Each number is 500 + 50 x the weight over the matrix's rms, rounded and kept within 0 to 999. Layers, rows and columns count from 0. Numbers have three digits each.

# layer 2 MLP up, 1920x320, rms 0.138, rows 1170-1342, columns 160-239
565501563509437542521516491463566438536503573468524422514559456498362498454439468543536493538464559478487513497451458505579476505416523645480457458509548536513436505522495588497491446492521390482503511563487448451497551454521525511499501456
412524520452465467497466557568487544412449555492510557408537571515497523569470563609542499500501499426549452555515500493463483526465521477412518472576409509482494488431565615552579508549525521560515574572474412433482513523532361467451483457
553480596526461507524433542439414471501507387490525523530547520451460542533588544484410535524613474515546523537473458538522463544437463515466449605487474504537475492472605557480625484483475491543554599409428483443520544434501656510533387475
550499537501551469530526491504480470540387425449527518545519536504411555496578436577456502526635462408457467458502536441507458546526549494498480559554426563473484615548543497487530347491455556459489441524507454478517572464587504488518451496
512500519473477444534575449515450569481519503509545464466457475496513428472418388563549511489625569498511469458492523523506466501548383523441522576463550481485533556414461555445503548452542473403488585440484503513496485450446496438495492473
530460500464476454414509494630570422453603415544524479522543576528434400508428493435580443492537514556491544545504416551566432572501545431503492534479554521574492445542349442462522546484555505475472519428508429439574529482469463474509500439
525479495516466549489612473507486466465451550524500458504493613504535449468481492501392468550539488443582488562445576550490479410485519460441524480504456597482512487504518495556576557485494494413503486450478523468435458443492468506517486498
505451529498467521451390467464504505510461436480558470501485435610394560517559569486503469455397463555485386618502461541555449510538626527476399522480486586452498596527549474471542481502500474518458607492460599447514560507422475531539544406
553572572396521545545508521506467538467423380559650483552451492517546496538472414502410576519566498568534468530484480555516508597489527544464524459513476520490480485510530537525541410491520587499492529530547502471535446505454494479508448498
580557466546516492492439467532503412515541543505443575515519426476450549518466545445447496551494534578584481499511504502454621496459501411456498506497478503506446477509513511547462473464472545448463451532489490451497548519435477507478527548
434589491477419512422503426481557550470550472588461475500528485518518535579513506492512551536434518471448471550517523511478513455507457584548501535539470455500459472521527483478514576444445529526498475542483436485590506515502586480542447602
506456524470552571558504554435484543545502493563581489474595464512437486526475534408491469552495408512498519511495513431466408423523430569538439463382507420516484546497521477490501512428449516493516462499592498515580529615503601507469544403
509503537531464668567523486464453497416533541497508490405455506509546470479468570506540483456545509473510523527563400411576467520500549532477483437491529548600462454495539517507572560589514540480475505607623494527571477495461490427550480521
485460541536498544572443509375487540490520523458514447447574572506424576593500480481532524448497552473468595539572441543544472516537489487493483490495598479486448474559492483583418448522553535557443503552482474574509566451476563477516556466
589461486606469524416393551465446382439578511438563511587422413609564553465510564515470482499470558508470366437441529549526496483538527531562406565497506484526449433537517486478513466494530446472468540549567469457542525518500555511453506506
484516524493504530552432511437559387441495547459525603499464522540425546509506527533545478594470412471558503522536461507503564436460512498385508506452572407455391522417520529391499553541477461523455424533479534384462443490455447484509423529
526509473505534508516451436555517488466541408480487406506545474498504521436492597586443522483520525540437480431465464480540472490477445532535381472450474506525565586498486499503475558456502650519454502428523493495525496505466644572558514556
616473526492499426462449523452505488496528522563512541486484412517541460497449538446529429451482510602533435459559566494586508497522441480436469544582501528537453460571508546422422387460544514462561447537538497483566513505542432521456359573
620441459462603455431481472529548462442532437571577509453560592516539512493470573547484490571556494470530512571466453498448516473471511533592484530450484435541552507454479383513476518552522452462380508499507460414509473443486471552407567527
399544450457504487522464460564498577449486460382460513536477529475518486527646458429461512593510437444503509538483557474562514585429495485563432426444504488538481460525507456467459535482491426484461499464557437462561495532533574576569461480
509569511461468519500428432440496517428539453495544518469565404529507606494431493590427495476458508504508494450488502477472509476511455522615480521586534595496427505472540553443425552434493515560510413499438477505494528512475493419602441459
417408628556592504542415460532473463501493488497451440439490410385502597591556546514481543565535487410499535470536500443450588545445586544433338530551462431474482572517609507578529536528407512573500594481494438515556505529520638513501480446
500457426454448479480507551434522493453454441504499484560510507435549547606492472529550532530517549519523448488444632551509524460449559572512459513490519480506542465522451512332483465457543457573465460469509417448459501593532483463555525500
484518557555521545454468510605512472421518477527525440482463556447403488557430544570477487475527568524517500579574430508499512412509535516496446395506537549371426551593511445536466495436499517569505498520534482496551502527427573407559580532
572462643492541525392455525435536505481471426540501511435587486471558478532465485458444520513548465581544462476564574528461508376558499454476502524532581507560434533484481541460460537540487431515560525575518565523518416526398506427457451522
528480484512499455577523479484536497446533498482544537513564508546458511496490492511559500365490524474520530516541583470589471583508529487520458513586509502517555404481455438491578472518535470421380564418483511412503485579464488500469457453
356558533539455528479541470405523437451524465478450503560547465528480496507497510532485600451531533516545517484523530508414525441562481461472447550491507442413545462533516623517455389542533537546497540466576464521484504482437469483448536515
528520421486420501484469433552572442497464405485524413487479438554534537530538470587493564497439471445477467516449486629463406584402518557587483552546501531471547514466438559554451610466545481487460445462641555472578444632407459522419530406
503502487449470568502427525496430490522461475510513515454496529519456546513532523492554490543459526417440510515446415618458469517509472415529507549509529423579591486481583564461553443487518521539444436501523546477488465434514559604492528476
540501474446501504562473434522486438472522542452474537539462503464606559465554539529528497500481500462572506487535493480480576451496470489533613520510484478538468509421489555449457495435472474397502488543571463504531444506453368518481574493
521448465542468455566424483458518479433503513486535522477521630539504510472416485540441473523484456499566426502551482590551525476556466450434632490581497533520606471571480509454512445534586502545559493503524548500493487459413368524521514461
462536460542532522525511465483498493483575448512449499545488532494405607496544510528512474583521492578472543506471508513552535544511496481488523555515416518558496498493513514474530502472453603536460432479484569462548479457481519493536517484
477514462464566486463559536587456522518475606498503461565517379626446571455460490501587549497492467473419540475492542564456464521470487490547444470531521542458516412546591517456517584437533444427483461588522531495441454541420445511555552375
438538575538479622483527521493534491544543453575477543562495571490382504481519453406494517567463507491534492475472450485515533420420456481578639508414545459528591533611439523473507528438429505502516537481640519439570465466443417501457506450
445433489524516502487486546516519477531467557423444529490511429378464440447501563470516441516567438520526558515494501495588457483494534458558431491484592481496442553539538439501534423436548407539547515415480439480433442432586447565517544472
519469487499483550627452547484422513530392503504503530425576456440518490536499542567445471405449523471473548530559508530509570537462511461500439521450442567437568496463421501417587445530557457522529522417548450471545527538542485607533493429
413464551423543494585466429448504560481535460508396403397561498531498586509509423524474549524561415419537480458466603549576528540533495509573511557542485531571531481474545537520537494438557526526538477571568461493513451505570528480491541536
535491602441454533549564570431529571527524535569474489515561604473443562523494493507405476502466500470553430407580509538460504470563496505551536484563559388494541545559424453556440561522494428562488590573409507429498482404562550567515475599
589488453445609524558438475570525549450510583443523505599523451602375530528593476508481544537502498552474434509439521460505477528463442541603520557580470446566535392442549593365536533391520550492546557467497491518550553545432375548538558444
459449518451457532460587482480478533544520426526558403583502473405528509419459481514509529478495547456394384477466531509554481563452448479515550539524566447521498524521485533511486548503486524479389520597496466555475466624521496511543587573
467526390498533569549498463440451452441601557422436569410441486397552430623458529532492465504498482539503521504539605532419523446516510472503448428488539469539438561470549510526482449410514473504497606456574472481551454488521555462372508483
532412568517571444464524501523469506562480515391571527511557550466521423467546545494522562455479489528531414561581457579559454503519500496443528524423527508568501493464474494513567520537530512456660515570489507523438484427406527660537484439
398543495401518560522495510504479587522551438523444494422511401471485528392493587533467555351526508456584634531464545518451560522523430565481563487481533512442498525402535527524514498457553456571525493540586502520516554506510589428501533509
550570524485506434482451464566549600566531511567567475496499465431512375469485530491464500589499511529552518507460568400546499510490544536479446556565532542605366494515466492457540610539459500541474370412484489528500460528468576509522473463
548451591466435505536513506444597486495485458524595446496550535558414528521484398401552519537481567501456534500498488584482531569441503481483441490601484516459518536517492511561489500529455552515507543661473463508462475486478597573512513494
494497500501518610555474449518604460441482481481404424439461435514476517576508534392389553455562510475548397504478463603612479620511535477489530603546498462545479531488521533520549506494455455485506511430583481520551465501542409466443535465
518537516519498477595430410533577580504554462530563537570520480518535577571518493452409501582533580441482469428514448554502500522519460520564437492519573498503594617488457585565544503469453572589578508510454450503483521489541479582505533489
476543497509503499504455505537371536551487478561483505543596510474515490532475535516531507526518416511523586528517494534525559587531493466418538476494530532461516532511477503494539486571468521534485497435461507532428516547456436471468463498
418526489511500510470556569453476455530517454487385618527604562392468480500420467474569510547523354506463503588561556540508521463535585378488481558401417507430464487560492452469504498424462523531467494483550458463590538498472532525568437379
520550519443518485466520541484492561531471473468447457490569477513418554532644490498503493446560550540541543506535469617470474465436400518576512524454541492525496559445552475501519520424582501540417605357549517475529495552487523570448505490
521515586509451554498552439555492493533472483594469383494576527463510551561579460494457459535427533562493384545461416529446479539506417562566549427483453526516613564478545564502500527504424438504425459494496532501494540532443520511500518448
494509549476500425492487514598433425478452581534529494593632483468555514367454474568554485424492390460545544385527510543553529522466511566514518550549520502511535455418459402495459451489452569537522530531423487562425481405433498537423517537
521591494528453508471591490492578506546580490421485559446454539462530444445461542560510531455427541523501543507516519465514511461520488394436573424526377436530511536573556546494528477532637486397501410506491480472489517420593501505516488485
497511424502497435477589367580503579408515368472543582527479454505554537552540464549556476514593508459521455444437485559548545513547541462598466465386548521482499447500516528540414505508520552435467381463542474465504477605513512397622566415
443444433505455537467444507428461554562499446540435529336479425478467578583458481410460443569484453444490463599466542556479465475511505487500539494426514520548493449478540563503526525452442535586452526509530519519495479591477524607442529448
458462501551579481452521493482503536560470418487424529505532530446458502485457583490483491459510575509474463485521491504587466370457475484503528631500501426498473459480559481509556544544495453446595467515514507567590511486474460571412440455
490558578449508475513495488470432544481507439561435590524483453529505510459468524499482493510489605521471481451500537470518505519498436487528473502453515474498472458503478511556523409492487546505489499549510452445510516465557492552471517522
424488445468428411490463461541529455487520539496489518405410540383426445609568456583584581635541544552572567630531549449530440495535587508491447503540470592403408444484418576509567503517548495449587501469535553463487576473460458447492514463
460547532502466472539604605514450474450536541412573633546541521502431535449486492480493561545489466398428561375545439481525518527350570439453544487486543471515510474479569525435583464535477418462510465620559442545480533520543486410515465384
458492451559484522501394482440506491413428467483504543504548509528591472444560572594491439527498497431544507565577444537479429480513525447528433526468447460539405438469425375485414561457480568487627545389505477540485480576532585473516486560
520529407515490512481526517608552444509522558404514492506376519481508452559534502423424445562376511490415470454491505421529525547476520418493554506509424527503477412446567561623476453545511475426558528552528477376498456514371417476467506444
428579547533559506572467501401436502515570562468387484409444458506429507558493448589614498489443494556505554575422540448468486531508512533496591524472483545467427482488444554520513484464550512499581468465368549495570490447494505510429460527
469539498533529461527486440450479477541558447444480475420463433494453494419539523455513485550465401479534482495500509504482505432467526489435498510509502467446533494592532465597562591491473529457619462460503530512453517541476576477547474547
410517514518484438488496417497484581475462533530602506441560529401377613430407540524416470471499509559546449481449595472524422473409606460474453449534456541518523463504514530531545481545544520447526395489537473462489421570529461480499449540
521507513470478497500640468405424532607517556461461454510453482531541515528493443534535557448488509502533541585482567564515455504544470519496556560584522510490586471563537492550528486502514465433499518405528461449458535511475463418447451622
457494502496448471519448588445469501551565574510414538512515413509548518503472464486516432471438504468496433518523481470508524473494545515587498474514564529546561490477537524535472439495464518494542433565549574476592460595521505419437520511
420505545422495453561444400493453520531498508524446495534553562538571593492492502504517630560568584512464608536517507547468477491481510484471582392456506481362486538481506477491480532520552540492525398411491457475451529537515588548463550540
521552502481475472432551453511426459434467478553527534422539510494525668468477538498496408525561541513459529509523563553596418614450535433559402581536506558538437466461546507566505524561384467535487444471487474531525552542448521554535433525
435530594496525578580400449523575507488367520385507604488480382520454617575502491518499548585527551485514523659620556551505481485441519597506491471503534502463522460512502532526460456570511517471482486434553476569549540418541673486532494485
554448519531420509574513499540487510380509568582471457439500503535548604452508403477565486529508527519463557536504483446513548565488509445473509547585488425456447459540510437446571409478511504555473462564515430519487471472557432442535510499
419521505441515503557486533476533502432438376528504408437483456542443458547460508497558479466404522467562511525478496469495444468569419564580562443513486543563594418562481467466516526410477573504587499431445512443527505468531467556527522429
511494495521463472507552477483482477438425558443454641511540489473443533497521506532529494553432509406431503466546462510420539540517569492564487477529506564477466499547537570501534396463487485354417511544452488502424458500493471441480407461
445540486478384491489486484524478516502540455479454630465527484457488526479505505524503460557558531555387565470528402515537521503486510414585524453578514527544516490502505546437514520485491515609443507468538475568544483441440457518485416410
443533565511481567436410397476481527533468451477396472524548416478520630512593536585494526530493559557478559478444520496592447444432452503567468541481517474494428551492599425421513460449586529475489467428465547547566584578612455523462556541
434444510495541454590520465471450461470427479512520495510552518502501613555452517446462537450516510535460475461503550467516455466450553541556563542414500508514573507502502510512448499479518553493455481445505486506499514483479603484515546522
485490464552462407557395432535465521597561432510506399504527526477373494537479452451445530533487594494442486457425517506548467564495533504466541462457528608575405498566584543436538483512571504560406567428519463386487547477491507532475508514
488525478511552430454522476491560500541424523509459509586372493454579506578535466574534489455584566438454529598508463571520460463647396530485424511504587501468583556498405515511527509503415439485437524469532515494486488462460449453528457541
547432578460509509459583544512543497404417462545556496514560544503424520404552476461479534443515529574502541428517527577476448511559492561464493485521491431479540442490515595498455470517521485537405410602530440452511485399411508543489565550
521533477509532602469464513536502543550456520564523498532465454605524535530429548457537518514551573563543561467481547564549611498535561558525515525499425385540558480600528526499472508547526522537419447415524509477437477466438462408519526401
524439512542481473377418456395444506565528470460514497561563492515584523582569474556526493444494525537571446602493479509567473514516521519514507491492471461598549485489480428495513443449492420559545555453600497479392496482490503465484467483
516523499489497552528490513439435520493527500497522461582515509487500464528483466495511563505489584484520544478549495477514474505481524517613563532505490457569511482498548531555547475487487512422519494525487490448485542548495523441514555494
540487538596563423520582523457539473495564492523560457544456577438490465482445506463593501508505528384472468417556470516555450462559448583501512544530483504495585516544460474444540504582583480439478519559410420557565435377439490402438507541
496462536479537440512520476526415540615489396438521436508563512402472414485519511541472661473535520398449478466498512570547499459492537407625460491438590524557472476577475497544450534477485599532460517427522479443543608513590572471518467482
337509491433567511424429494469457579480598487433474458514513490560533511580517461519505480382547539511587532475441469386443467472463492438502528478560473525538472536452446536463538493492532379494522530476556508490441503493449499459557460426
506490455573498494520450514465456500496647446486461465537421591504446484487472435544513487411429486499487493501494424511613562559538437473468505561600532462548555505493408529553499491567519507482522554513493505509470412482496548509426474555
349591554486488481482466522466455475441580469578497508444559407429487474531503550570544535579516509420442488433550449497516530594559479478632550478562548486506558532559507577476476514418432448553519415456539428514517551505375447430519566473
493578443494505518498519573537486499442481490524500475490539592517484499506483611506596450527508559521431552495492388401520437518506530455533483434532507455520402551495473452504468555444576505512470457505417576466614547481532430553531568563
488509598536417477512465553502450567442532520521402537448525559523440567541517555530472454536445515483511431506594488481431576527462512366478457499532487525461555508523533497576451475492535437514414505433520506475513509515495553469487608484
508481469488585513502549573463453466461623501443483507486414468481489546501439510411455567553497476572438460565525502442473478532388465553409437431499496440509486468507601429543410418558557526495481491556553528453446453495467467485566502608
473568481479535461498470635581546467499467509479433449426481557611396623536465417521497547625567514626510501500508514504530502552469572494542514442514542447561428547582533497450583533523425518418443506511450450556560564468515543480523547465
437454479499510525485462507520580485461557558572451458548447513432496465497583399436547532505357498379502454404490507514517509550470439564442465448559454424455435402485560509506509484549528517454449500542493514435526404508452438538570452422
413534529517509520500517498504460493491504462548478540582547509505510525544501510539548513495539556469452497448491550509532462549437547441508471520610462509414498416419509541529492562520550489573477530460505525487514476558494546510458453512
500497478435441546457420556484421533524473563408431416473395403503469448447523401589494488582523477512562552437479527513582500649472530549599531638511524458537420587430559485470485524469522446486542489346519494518498546529480535535588418483
519456568504365472492466516554493556483454429524511457525515508489534475508608464492522441593440467361450622570493485521515528590416461543532485584520501471538475454523446573512488513473585549434470545501545527581495547585500450527516469486
474534460505438467465578563436450498500521419494551459528500431379507514377545552449450569523520555597511508398503533483379455531548435541468566494540532448498482567558558551479567501461433567537429528487480463493439473542517498398581417449
465536521537449504419442512515574439478565523545515508490526542440521464577511495487458469615457530512537515523472501507497553523471556516502523528444488439581416559537500560463515455469450599431525460455448502560484485553489590556522540411
515448528407491505504377462464456451486516457555545431388464464482466490366465525557458492494534538606529430577545492436472510580424475445514561488517468528550519513526458439492580547471522502505522453490560513451565479542408464555390573428
518535560406466435543582561418417461524503426486471505465529498513472530474483525409563464443568606481432495475631466537420397475522504446516523475525592544425475506506587531557529439540563546532493439421528459562503459472530445560539558406
526530501402417449489527472446561560614418368508512574490520544471556537492548483455529552523503516473470540486524508521512467540437484534579494523543539495627458542537501611546487532496514512447478541494541537544508461575428446411535522469
475476497557469530558545488583590500533488466473524531522498490602495557555441500486470558505511518474474496513453480570533497560566467428474430490520503507436430390605492511536520533504579613534442461503476489453455547547479483449458494565
562426510563468444457362512446488598428466476510469470468515476512500503547561537515445494461489535505547420496434417609585544407489515428527520397445557532444496537475440585603532572490570443492538523450509503576593524512459508557533457497
522439481421511451502513524482499481459535396531468531498454469501486483557455497461541458511446536489472555502421587597496524439471479529472475485518586499474571554536505517499428395483516563486390470447538492419580448441524508457517461431
421534504559523534486495505490504483525464545363575513502463487528419585602602506522489445436414495397418562442572504444577498496500506470497488520540640525540497474427522489462544538411571457511531620496518501543484445476456523526432464487
435503404518573539455591508472417458462560486562428530572494526480494483516564471531535495489465440447513436547520476533501506541475460560547448499551459481520423476456569490495567547466493464432463530510496395467480409567487481556420495499
477456508479541486486563432461544453461502452549495543475492531425542415572471514546480517463497430511518507480486498376505550570563500460494562483527327423490482478520509501514444506493503549400471473451533377412450570529356466471488506452
494527474508474503467550521434508498598473399458449502390542382508425377399437507460585580512505427492475528536537505531490518490508408414529528573519512487484548505436478505500536489508499494416599576535593520371560468545511507571470509511
467554482558491479559427537534513605540543432529449491475438578496510490486444518507440507431574485504444556583567571515514508529532551398457448541529556499413481510511475503439464518427540526426490572573533600385479423462499548523513468502
423506411516556520465586379547531472521585542519499476518536526431556530413473423473547427448515481457562513396480490491581552526515495446396459531490512529495506438433565557564505471591475550441585490459497428443504441540450520439416495443
499503548552379538544525528418392450556465465382509630493450551598472493479570430558424477416456468523593505456472532413479599460538580519492476525613461555554461423580479509507563502427592508485523494582574488484419570491433545511535444500
621401483588496501499474458559533444590521465405539582413462489468473407421409478527499454474410475504451419480505496455509464482558518432360528606577469413461509444419470502562578577484535504511441506535469480460487521547338361548574475351
503446558469550521574538500470502578568512396520520454426496561462434463553577489591517548589474551475482520503589551595462502612517506557435511586480537420540542510448498485511525508470484458529480428437463489484547510572506444550502382448
499497543534473482500475567485423468495506577520471530521416572392460491567450553404489472421570497621597531559435495508491483440538558593526347514589541395442469469544485416565548469570467584501534471425500576557521473486452506502495461579
437467501547418476479444539529568547505515554527444412404618545498531477465497501483452568484481538526485464419458473551516434514539448501548576466434539471574529576532543524564444478511439503527506411568509487432528584503448532560471546454
485597487535506564513524543467498402426445514478534458480453416578443548467584594466434464543507541524457511453505513522492439483504507513415473459585443390446442381592547508517555456499488528560561530398327503613496499411456514428540494585
531521483483610405525522541502479529537533493498411493475501469492530557548566484440477436508437412551473464515466426523504526413624574548528389517522539506514581463550481463425468576404557522549555557484460483487518416470518490490546451509
502468503451519503538537482552503523489513494454470503576537540464521468519560493548597459513462510432474573383501403500471483432488403491491464456502481451440469597573498526509431660421500517528467445478587547485465448520407464489474497387
370524464462552508492585419520466487550480572580527518443513533463428525483475527553498506472515538495458483525569568422610512469516461518520551470466484502522444412515532483509528547486431515486503389490432470515487464522494562432499564463
425449543454551545542548556469404460563455484473518394358570501512400372490512505490568571512475518480493372463512500557541483481495466381557518472602505462409531532491477519607388518449577455457446465607524473451546380517439471500543529475
490489511464503499553605484475466558509442425447516498563512517488594549508523478450449482531501484502597533417498478501419552525439526498512501482443534394458549471484483498487386493475486488469481523468500482491515509435487568531491495453
516518538506394438511467554513540474370463474506479548551563480552557476424553522527405523430509491548529489550484465562666483512375538463450479510582409508458430523558465498568514599547456493505527520452456505471469493433505535471449520516
444540571575461491510462438384435534495458446482463563525571509449414519528435510539455564524460492487583453483497586494457522523438482428613429447401560485531468473457591479526405507460511446580437454461472456480568455459512496342556495586
502479461525458513497461502473426535579552495457536451490415488576596582532541464509445522462560501424558518462554473602449487505478565507497415516553474475562471463502485477505482495475536533395555498434563475528472509585506582467520567450
427452475420536471481415496561521545503563561539477489512467484476520471552443444537510512449513509530542482505477537478484446531533531490434464500547608467503523497601380492514495434450474552496478473494470502498449513578584547526486502506
430526535470437527534464472424537502475505415556533506536601562459486580513437581423407547489541527535530566528490475448612545505463560436538430399509555485587426560534489492452492486459498554557378486519571466390576488532448470475563525481
528529548526499492496581515557522535543535527470465597512417444531581415506448504538457593429541513551478489549459610537537527472578514553481525473506526479505530569549480523473523454412513443414568500544485438445508392523514575500537553469
487536607538434449509484378530500413413541532412460456450377538533476508492488493575386530485482470546528515426558526518496518483541451464498520492608519538520445393439452490493531533472564430521461519427408455489496454473472458466464523435
510494530456534498532628547525473506543520514514513498404442448490451554447471530428552549498499561544452506466481540501471485596500518495493376449510446397454529426521463474570448415463447495408510515525469487534554416440522521565563505429
425538514559500505553499508457470456420464527512539486446565478501522395571510476435500517552533579491545573516534515532454487568555405534488416474531503558430589594474466473561487456551454544496434498560543420487481439493502500509506491433
430584492467505500515509559524534479504494437542538425523547456491431469480425440471511472427463500544565593455529511538460550624472508573476527582491482451509459424513474419468453477461582511521530518533559549387535430530486415536540437451
381585512488484503511602501585503464481608383497554483469447452497535485482439509481490529520437532592473535446571624504522562503518518505554452432619508593510527560476481605458531519583528477521400480447597495448506513552471459501582487447
521491452463481471529331477451505497394505581525448466440424528496454623525489606509468519460471511504443428485471481527498529476517443554503452421463521484539476390531430558533518505445521508591448481489440536561438579509431489466513503504
478541570460494503475414552454520506533515625462491486486387421450470489477556500425537486534541562531547453575580482495384503472521489580444430424536600450592504482523594447465505487477509519546515504430552403478471458532481480476478511556
414466503559506444532541486448585510465540564521484549420541466560462519478456492442587458531570527511491480478577445550560470449520600579523502525499497532498510497467483441429490517567482514517437551493489574476394530586505477552441440572
528562481485425559489525564463376503521489452463461527474538453439519436463385598449522482486468463506469536529543549498572621495511564521515534473602524501561464400520516482488504569487489534499561488529480464459467523423531496487524458493
522487528452439560546548492512482479486525502510493492452491550524502530401428402489504516467406527467479512407523445501448514523546402423548396512510581535525538451573538437521527444444534511519466548531468512531578463522423451412484494483
522527494500520479437587556444349523595466497478549513497538502517510558551472572499446529465545557517472484510486531550433476497445533420509495477533488602564477589438580525473488524450497443550454550426418582437557512411538611613471565441
476444488456542521449428417470463495459517625551543535549518471531562484514481452394434430400515475474555592550474431437491549424593562531515504481577492511507657597432528352409596503441519426523554475511478400485454514560523505569480548477
500481485479556544576626558401420544491497522484390433458444525491465524418507532498481509506414441559574551521549545524568483509501490570459559539583431465491528539474560494535513387501506514510505567553550495357502468552460425489424442516
588573471471495612522443597559526402428505529474382638563510441605527532561532417445536431571570507482535530431532615538496511596449544489567518485559491573487553456484578490511507547504583564466546609475541541503571501533474477450544497483
341590435462498525503526509477479518535479442503486534474478530521467522459540372493545514423422503504430475505521515548458458499519527470481382468480573503390491433404500523532511533518502490517484546548520481484451511493478479569406523474
476556498514441511510503472472484531481511523527457532496488498424467494461512488460420502461554471507471514459513498500516518566544471511556603516622549494458500523621520559480546501450503508479510464501465501524509444572479564419468446550
484571493393532435534428482586522517421556522486485470536504469497522576438480600449544498504472468537524514469555447488514558519504465438569533449579541498532470457445503450467471546528464536427515539407529440562514564488540516553499502555
436449561478514485482475529561476446509541457499532509554540605536463466440556516483505546426490478518389546515557502558486485574511546490459468532551503451478558455466485535520480497539502592516431586494593472491548474609409480535498484428
581465470611484568472495494536495539386514497493507477576523378432527437577630488460629438489539507525542527511519563484530488564449521549495438445504471486502449482553563489413434505529533418444576458489505408543468490419431466536625491506
488509448456538517484436532524516576483395505509521541517484512501390472557564512583594418526541531399547474559534484563501522483456582333437442552460421518508449501550481525463479555484448365461638477433549440535512589502454411459526442583
453496491519418521517527474468511592495406560415398547476461430521508487408504580516462414497443514525416498435487414400618589601580417434511499636472487560472474470490626458491484509496462358532485543431466445388478544521515490544467520482
418544537494503512536465446463460458567561468515426557600502451478477456372557440414525538451540438512424450461464486544533480396522522461529495566505498487446545564474562491530474530438543512578410539482562479484560501535476575558446491535
447539572516493470439555523470513494532573429503554502451482567436522572575505490529457477496543542475468395416505516500451473485484410464572548464535647511500493540564497557457499512447507445557492492511488470466516480453476475479486551422
429446501545518515435534643466534630505536451548535519478417429547543453552538504613507505497477492463434585563457559539525484470571484474525543528515468477479506431423520570532441596457551487489528539467475558492504508528576612525493545577
504546591469464519514496558551443427424436531470500510483477604440396417587475426488620569511556541554531504508521447517437481487520498490490433534585554526500517444492521555531484512455534527586549438467466405512471507471411541570533470384
505497436321464480538465522569472529479395515421518650512545414472446537553458441503577495470603521449563427539572521585568451493428486450504463489505578528449531503512540420463453495486588551478514596456448476481465516507490544524508547455
504548412513457474536505496474429426516562451595488416474414512560377522507484520559442505438513548565484469468496511474452476471452525542566567614505468471550495556533481521524581505565593522527517380516471524473404456464491361461560590478
485433606659495520501501490455376531610570537505424524453512496448519477537536496422453559457445521570475421544545477500466552594570390543552593405582543560521537502479580479567424418466506375509471617526562607477556476536446498525512447528
487416449503526520455488447393416487446564429507485491513477493453510538457413516471512494477508491496465500475615457554475438543468503423520543466427523535476493528480533559533535473485485494572551602531425395443485518513419569549463526430
460625373470524484418439574410456506501517579504493562581580477551624500543473498498475621484518458380478469382437533494599540591429467474536508515503636528523484569457613443488591417606448484442437518462495519518536437511448471541509406497
643423450507463426519441552552599560548455435468496512496616516416611411496524525472495442459500457552520547481486560466544509438534476613483502460488532488477462581517510419467539566393500454496555504485444514431460574469488458540443400467
522488477515551540578482461461559546409591562477473549449509484451401415497528559403508441444522584453512493497502559419470474505523484525526591503459454507519505465544538478446548514492608423473597474498471524471561510451369539464474490452
451513280453509563500525564506489529487476469533475494501469536385496479381530476486480497514484398541552477484489555493526517524371478477514469537419504564513515520480530466460403439502506596410637430505503437522540522490477474414554488474
488589458414497519511503411492501514418518468548492509422440573553526467569490455494475485473561603470518536518495452550436493512469530537536472524511572470491495593530502467423537580483506435540446532600498434529580517467555425453408502522
486545443555500529488533554524455433486484492423540460589522474511464416463480477470437641507552417478499516475536581485520623528441400519477488559509478414668488561451550588590478588505493482406595555383596485511525509504485488469474522418
467565472525482446439520410567472525480516510500549469520527590374567484502553532495507537606527576440486457441468511534537545585488481514530469537502505550518494495469532495516470456420481505438545461420503426439573505491487559505473517429
578561493442474521545542548486407550481505578531457449525464622360423567436556496661466503474547640539465523406543453472440516423459479482525521471461556447495510472535501447505575547500528383451542511593502453442593432450380503509525467586
536466477511460491551526558460433561514519448543523347527501533508451427429531569549479560484497490435472494512525501489533510533470538460521434618678369462470520447524488486520553537445579505545435580554520464450526562520487441396528454530
493454537497466494498572537514470489520500537456494485483491590458462496535591517437504447542502578472483476493532349543492487480443485534441475567567472506507546472470496432476527514423486462526435550493463460546527517476557497555534457447
457547562463501470568457572511525472504496461527421549486454509553497491520554520487466472432468488550472504492515590507512491498508551530521478537611495488553467553515548504469499454572458512580499444490564475542485522495509475485450475480
567490495453452516605496450531504484503503585557440541497540505548500602523446555560461554502557539441569562502414525554499498483495387401514556510505480523456617500501475561449583567517573515531407547465553489478473396542427431499511403461
506526478530431584529421533482448512488595542414480525422437428574507450555539541438558474496486546524574443451548519432511514561522513572501479487585426555487495529527601554443503447428551447552555501423438476443535522468563536493536493538
459540482551626422538409499484541446485557465541429528482448383509441407460565483537448440503542495529528492485501505517597558545451522531501605426520442524498487509604435574459610488436504471557561482491585416496524633514431417424507415470
526534473587522460468471451462442463407575533425426475410546450417494574520471443397498452405527466483483502509534449550545491532545607502420425516456503501501505529486520409471447398408503544431543524351519610603518542469554513448523500437
476555463489606486555549447472460513459482500537424484479423460506480488428474446476654573432521460417438437397512504535572521564515435437562563522491440517404638553513472522484567547500521503436525473583524469568551527538549484466464430484
607571527485519470581525533450504476539473522580501573487467484469552527522588505526445534464469431547509437522507572558518552570490585503494499477441469465424507587461413480462546467539460475547480532419464452502461492475566508466469420399
499456521501522581536528516399539577483583533441565504552588428460562555440522486542504464589457502504523495480535496483490585509452536493502509469488525602506502512519495486489485501512452505486571478505509511465412447492464520479444515406
497394541530538467493439570450628526505520413377495474501468421539530526574561398479564521534511515458476438534490426532590565461519537602478535622516491426644501446561504539520466460453510538529511473505485462463500571574577405479530503552